From a checkpoint of a small transformer trained on Wikipedia: biases, 185M tokens.
Each number is 500 + 50 x the weight over its row's rms, rounded and kept within 0 to 999. Layers, rows and columns count from 0. Numbers have three digits each. The size before them is the row's rms in percent of the matrix's.

# up: layer 3 MLP up, 512x128, rms 0.139, rows 195-219, columns 0-127
# down: layer 3 MLP down (transposed), 512x128, rms 0.113, rows 195-218, columns 0-127
up195 107:496576473575476488532507543444493431534522464503506614509415461477447489469599451476493547507481505468456450382512505493480542464480528547473520463483559472473589491508568517407543397457506494491523483510555529406518472511603533405506425481530464514569425588426491463489429489471480533559560447481626557514498446512523509489559409525499563453420529532510539549516617627558418517488502
down195 109:479464508573572484504463482497450458477598533506473458456603475546514474433555534530492536464500506490560575505467560495557450551512528526455534439426442538422625494552553531441495473521481575443444466451527488410469561447583476485474605526517540463492415562520402543343428509472500623485517445491440460442585582535549511586538492543571497481482464505478520475433464428509501488494479
up196 116:388428482598446500541474509446390553557475517435514431484464458500535483509529426491527448424429548491575478526478514531570497547443536544489432503545457516564445456544560501526615454470537506384539565482441478451485426520478587480455489621433461527585427459483450462485574480531473496470551546535498429464484456456528490533419479528559489521574480468536508518422619505519570532422457
down196 119:536597486506530477562431489531596519455577433496487541590418543625519566412440446421506532548452494527516522557582570546474441470511438515487480533466503416427474522433391502574424489461448535512521471535500475554531480475500595515532455491501500556564485529533558480481478561408500522477430540462559468487506525508559465554494466461541527429504444628504538553391411423464467463497539
up197 104:449475509568525512551521484583474608529398429490535497582504460433455507543565434454502489417601449517542475519512532449464453478556516547496576511473520485553489469468523428493539482463478484517502453393434462549543587510542580532492495511435440490527550627522493516488498470457499486499449513428587424375481446570473533509510547624563496491560462485433517533592466585418459431436495
down197 101:550579502541569535461581554479567504584509537458503457497454447418386400540497567517479511512572530494550520439468530457536486517545575427554467506549468550492425442553464556465482486475558443502480453528580524558585482491513692490498522505487594442400451512527480580507510512470483407443526496567530439519433516498581480457417428481499424431527491458474464461520458489439523536461505
up198 096:455444528438500434537518477471579540531545547528453521520461558513481439584527445523486431566452533494484327543548484504425459489515531535530495485548459567472622517552580513501532498463416391515528528504465508447448406583506492454538482516451487504482495448496473434564445449587491467471504476387461473486562530524461489514409469545571479465568642487589482495559536483546510529546590
down198 086:475445466550503441434468564489551478508529561522468588532464476508571364544584479534454420505457596517492424595493492556551498465504511425409488512502565518472551487428495473562476546515469520533495489502521481417452506450433530525559554429512563461532449534494599554525458550513434618378488503553592464403480433495447522494431451483556470534451545545526562479477509486442439607525515
up199 046:620489518501456452479510472488469547473571486535505498505467535576477494446480556558478551609502538471499466521472497445659430483486596502519563471493481517459461360541520467455509495561480548520448526479591538427394454494521515512489549465420576472512542517434453445534550502503563514551451541393492514461464512482487578660468507511512486480518516618549452480466468582526489494541395
down199 036:473548543542562513533507551483503506479491521433489504453514486414484505521515427449546410455502431498520555486574485562376543517479405463520476584505533510600546605430482491551504476447517438516560495481387518545547602513498481459472495514600464511454402442552566538434526515450418410468546487549557515557575532542429486375561491468511497532529487385451543494504526419468527503430541
up200 120:470538568543502464451591588488492545546408471476465453555550463410511453481439495517526441459486537553502499542478473447573452453476392488478425538503501485523431509523468548515481428509491428518522479476504521509490554462454500506462469455548475582481411533485452516528520511452587406599574552438456500481659569535601536530553539460480429466588502558514554483588468515636510575452513
down200 121:520421489495484459595436512428531638522537462471529519508431541560364385598567447452531499606438536507457507507490477430432482389543413465524509509475520491535481563464526512475480626504528494467530497572568575468477454584537505527543440508449447426507570496476573506552453505508406476483462581475536428552496572513467529457488482499512506500548495457474521568487599544504435489488506
up201 115:451467486542449466487512448571455547509482507463449513564516482499494546491450610531589566448491481486512503526569569526456475561484439472499509430407463489516481528427521513486564414572385511459523606508497534468452487534584449480424458482489368550524512461506390482523595502539518515561468487515516442465551357565482559459605524560486484467494508414559446501589475521526538453426430
down201 127:420468506505449470443478405508508567612402425480512490502474503490452598571521536502564537448438494445534432626539549529447535611484484458490452486487521505575518447455601549462463483556474519467527578480437528431429480606535436491467481507432386534504496580483463436588523568580502504497503564481543482473488467511451494526498556554503469469557506406445595511508514503559440514423483
up202 095:581546485499479477483502522458434517529566473562449519572453514410545404586481552644490569485436469543587510409476509470488518530524459518406518457480470445443556445445490505560571517530577508516393490502505497516571502529537486462497507489505567577505472406470335507431538550552516512539530480463502415465552516462462393476503526482439547468552571516433616492483459434549496498509486
down202 103:417468553548523472498455465468581574552560594510579485541486467508595513489473515460599495603444528553527560499480510508484574482504579396537470455493550473470431503546452479418445521479529535445420393537539494419482540441429420556529457514509474484555526530543540531584419513466484440509550457621408421535431484544543466489456452443456536499523408581518504494505535539452484504467580
up203 108:534497524517454511462558509476369475557441464464485400535483620474537502526463384577547524477542403514538536397508485517547494529455557431415447520475458593487448476451535526504606451458526547474488467449483509590525446444548511512452447488439498596545451516494389536423534508428447487478496533459489533452540580470448468566508530507499519478453541512502585522426499521551548635488438
down203 113:483400542493492538475404520529554549513543497463571462537532498586574451542524539494510387528439557550504547529441626493369350463532505518435543459482521553478538447518490486529506509509454410522470525492514537554469483441453528483432471531526495527450462460534567490549484386514540509482450479591439559548444444530515421504444495490425561536528418544449577446485599543485499543502588
up204 114:440494489527596484453573579484440476537545448469527468560548542418502451558487433499513496437476443484591388549487489439424515587542490533581508455441477534444496630485557511572481395478485465457498501476463472495489528566510576482500455505467488568497474497462478491494577498345576551495516592483477543455637573453557455454438544533492466458473451541533440492457452452538509577519486
down204 105:585468432460564440546425502463521520502461490513437510317610603492545425532559468435511504524464534474456447472464428438525411465403566468541463537537448621567488525552521476442418491453542448499547485487509548621554493462493523527466532563536505517464529579544498541475534518538552534480495465475552596393514483463499500469448460538489469507451438500545543546469574451552481554501491
up205 109:531404501493379531566517387503538534471426534485466414462483522532483487490559426591545548436527413460530481531449516417401509545433488478434577449437404551534471523492581552480480552520509468582470565492507490433448443524554508522515442593540458560475370544525503413487469525569504490505440488419512504529498482538491532535566592553563553518562510431516563572525512498487482517423504
down205 109:514567467544505490392515594558611409454558392498505507485538534455420545541488513470478481510537599456613437536501477515561409545561466491450460500512524482600508584472458501571493464555577516439487531599495532435488426493518470479479482546450534461414441413484493490446498506469541549483458509551473505519499414558502370591532414564488481526539457551467459471451456465529451561548506
up206 103:481490516558470465490481484574518679508430449551411575523455546557455432520494528476475530538522463487481442546534573470425472439418396388435490443473582511538566545481526493452414505495493539521602562513403501499522539570639507495455493484498505518533526479490539449501465507514462467601428569440525482465528532508486508559485557468523448465555518410569506477552569462560476534479422
down206 108:461452435400460564520545456502472472482591562526573529489502574546489493504549458574452510524532474467522511492481463507587550476591468527465453485573429561477554500468411394511498453644372505446431510514585463542452425412375545562535548485541561475411492479509447541503546469442532492493531457530481503504522486445448508581574580559463484450461525441478496524461507573474533520556545
up207 115:621529539442408474518548495529532477519468541554491444543443518439440472471563485517510554438514454480410534518480457514545532498508478520493477487531533475518432538469494520465511542499530430540426486443527567496493509525516455578400468467371474635517475461422507485434483548561488480597425494453553519498545535489497541420372621441525569540559547518530532517507440528565547595370487
down207 124:417495492499427471387574428494429583541472498509474379584487462525497542457402542547540565570462518506452448476455412488554609431436497462530506508464529571503491536580555455453460456478525459597443518430506488599487473528493505474503501502446476571540518506444496507525477455523529396505545551445433547659509494482466514499554457490521526550564499428430554453586488539493554495526556
up208 115:561461561606390483491581466509405514447487511542521487554544476527521461544538562566493488459440470629593535441504571508517479503516459513571483473476554570443485492425473474546515476530443429436510466567481556601465541518487490510484430480499495535496479529419442519428466468473472410457477508517489573609498566538431544463400489513563465472508592462580547513586431542500587537419444
down208 112:576498442519521476589465469535525514600469474543463489391511526475505474416542514484473511454528542573474517459389517417550527494477525463567432517554471566470578477541564418410477538554536410511456459416462463607488510493541464618443522558607519512405500472614500585501501548475495613464514438465489501504475495436513451462575490519446516482455439490477483435569498496484580485426510
up209 071:598469498455503461486527544485440488524453376416516502511505516457556478557447515472484494560554476523494571457557614489417440469539452544506483590541528424473552457550456550503501444502549487516562595519512496501550511448524467405449490430519472574575487607435456571468504534441485415565427541576579522453559507542465556447522452442476495442388528464534556452616486456479469457526557
down209 061:368485450469479542540517416472564501525549583550498489409529534595540432504472477566455523417471482473509430509510546492577600436443519438537569426433485569546529487480550529464514508588495528484517454510453497503521487526448415458528478540445485437436484445494470520514590453565490510467468452405451512570444414437529514563441561613511476548605518545492477524454515502550622568478528
up210 109:365503612500424488571508477521454554503392554597463450537439554524447435440482542503533542500432497554575495452457487572475483522522472440554443546535444458481513499402500459493448446471430513535482480539456454478597436461547486600526451470496536500468485509521560480549505516497471414531565504429438564389537501534536458520496565492555458493653516510524472631501463507484515543441467
down210 114:509529554535478437554494416597493480504464587528534472588420546449478463441453506501523546523550463510565494394476550519511519504438511511462425543529439562468462526506529508438548532484504501503548470512477475514489482471400648598544564521689506503470482472494536499441557499408507465387466508491609606544495547528535469490451440427474436468515474512490477490453418455474493539564447
up211 105:554505489532496468452544575451457519465562459581455490591495455476482484572433530532547589555505532615588542473461450538485538477538534522557514528478500513482500512498616425477453455592453379447507499444477530566453425477461522460483471492411490569449473457488416462591564492459575423603482607575488489460530469508455463530531501484501560577533463438461455457577511486509578474445585
down211 096:487574500483419453463492465571490479478489480397523515473498533479402367528561547568452530518551457390539484546520518479523548492610433567526474506499550473585523543456461551594521478491588473564423517544434514489510475444429546481528526486523607526428546415515549493480430590389474507473518505511469526449446506596518442516529484509494478482501498578430461600457485465634461481473482
up212 103:531438532547446514606545481559487502459520559536459470543577448530495469439456498495502553396557425541522489538576512441549498526541505494425515453497374536550522539382555578545455492551450492455522506503525533542482421616524476447526472505543496511492448456477381593432572426511457502490428519541448557439525497508451461463485573630526474534520512461470474448556422453502502555381482
down212 103:531560439499511498532495484425496566501417424503634523539490482438543405524420611529497478493555538485541469520485532523536446518591514511580437583491508593478440500525510527497506486470543515453513479515539487480452523431495491504409506540430471519507432496532560495575410427510514490383553544486500530539460488450340476541541439422534441429486557539641442495552514585485482445498515
up213 098:413427515515442533505545447486490477578403519532580435558535452554488469528519549491536509480519450503567485516550473480501525438502551522486505473431423527532521520458519522435477442481559503496535522475495490490527523524401472520533516422449442534502478482504446514456506557492522393614430580452537576488477557579569495491440600481487541565570470474363672515567524429428523620489501
down213 096:490568509505569463449541507476512490400585420436543523418552563428409560509480496402477487604529562529478554549466438579488493472518489520570503508552514481551478449587515492531547566550471438506463440527527523555454482508451469541413432572449402474482525411456510513464430504590494452463529537560470480595416415465576515495570457519473535576477445517583502476568476563495563458444547
up214 100:529510562453493494471536384480496561515587493481531490578425494411573466548456438520519479505504522480625406440549490520532396452515469555452483446560457543495507511493547562546528503491387516397530408489484495512551447520489557457466541582423449522563457427526474556499634532476470583460508522592482487456550437481489449429486479453535496480568474590426447590520570487519527514478518
down214 108:547491439484545400403446511522537407448475542559577473624479514540620517468489580520563468524477472465592498474462479461567486548536559534509460559515480425444454573482454448561540506496526524470438544544501406488470461472375604531484396462482532554534477464578439449461447554422466498461526568572635488476490487521409483499548467462542507509525474547491500449492450479536508536529537
up215 050:467534412462435479509588490510531499484464515544520489456484501455519498470492490495489402396507571536506529390621425435431522540566543457472534517536512411532458503566518544558529561502570518509487460557459490502543611494497453511586421471598493503522398522488485548442448525446491587474522470577489587503536523429515525518587414486525469531470466365579568449560474428516449535458545
down215 039:483437581548515493453457531497442505464552466506466482557519531563517527559489537518495611537518458495527472600437593557521464508472485630529393486474514592472508459442483460444458426503463479523445564395564469504414454491499613474460589534388452497460579482532499473536547507550521521513453557465449394467443487535484481484455556516493536478514484609464422527484562623462518481573470
up216 056:561495489516556484476540478467547525565482450504484466502477551468537506552523524522550539550526563532506452480417503528503470530430489402506543444469479460571532577487515488549435464540440529415494427374540547528489448549447459549574564517422481488496524479531456473510511543474509534491561511441513535513447462547434499614553525509441513476475571617481566528320445521499486679487397
down216 043:417502602502439504584501547525495552440576546521581539411448468528563449486506499476438517447501450535445510547509507422497589489533475557534417539480510564465489441550452488413564525520506466586525585602441409508473534486464529398408474463588496514522469528478524518475466477566507511471442454563525444416508546500600481399526507507520500538547450452515486438647550537483485415526530
up217 094:572488469489382452551518507523453505477442526436484494526529543444482463510445514619522493515578499524556602512476495444585488531568547472600465523496500505420478394464508439487563501405502499545517583547454459566582504541495478561438424503452581527567458597457470511408471507530486431476497402419530560413555566376517487486518531482469513536443504489494536553412463535487564530501438
down217 089:518402540565593587515400459484529483549517514578498447492517532510474460585533484459546484477380478563487471515514509512452509446575503483393560508557453577499587550539495533520411495552404527563526416520519569439439538440538507518517484483579400482561538474398461435541474489470516521513547500556456410525405402519552418558577482488479530566555495532465496478521409538448489506501504
up218 111:491492508501486516480495549553517476505492499481484490544472598436487486556449491536438574508508452460511497400575508546400570470430465499520547414488513511450590516432486481600430471549418438573474452490499504532506568501520505417543535585535492562516434450557475416474423548381600543547491524423464510419566504580474519541473452464564605481584539486525491619576570508513515556474538
down218 102:496514556470513466569529520482462517494497587549484557445580390372552511437543503509569484561475459480401433567562440457592544422494583452405452547508478520438577612510537463470510478510500444501549546415468477550443517493394402452601561481531557472482518516425445508481568443520457448506527556503506491521475616477542483497470538429565419526526451567525500491488508512515468520544504
up219 124:415575530564470498582492493588515506546516582447434438637526533545509442395557527571573581372508586514507527503489507464482467542435470454497466415488491450467541497417518474486500474477526511504467523514460482603441558541552470467431471528477567548517516495392547537375547480516556472553519444413555551484563509502466416449415460554541535514521553509503492568558503471465501511427509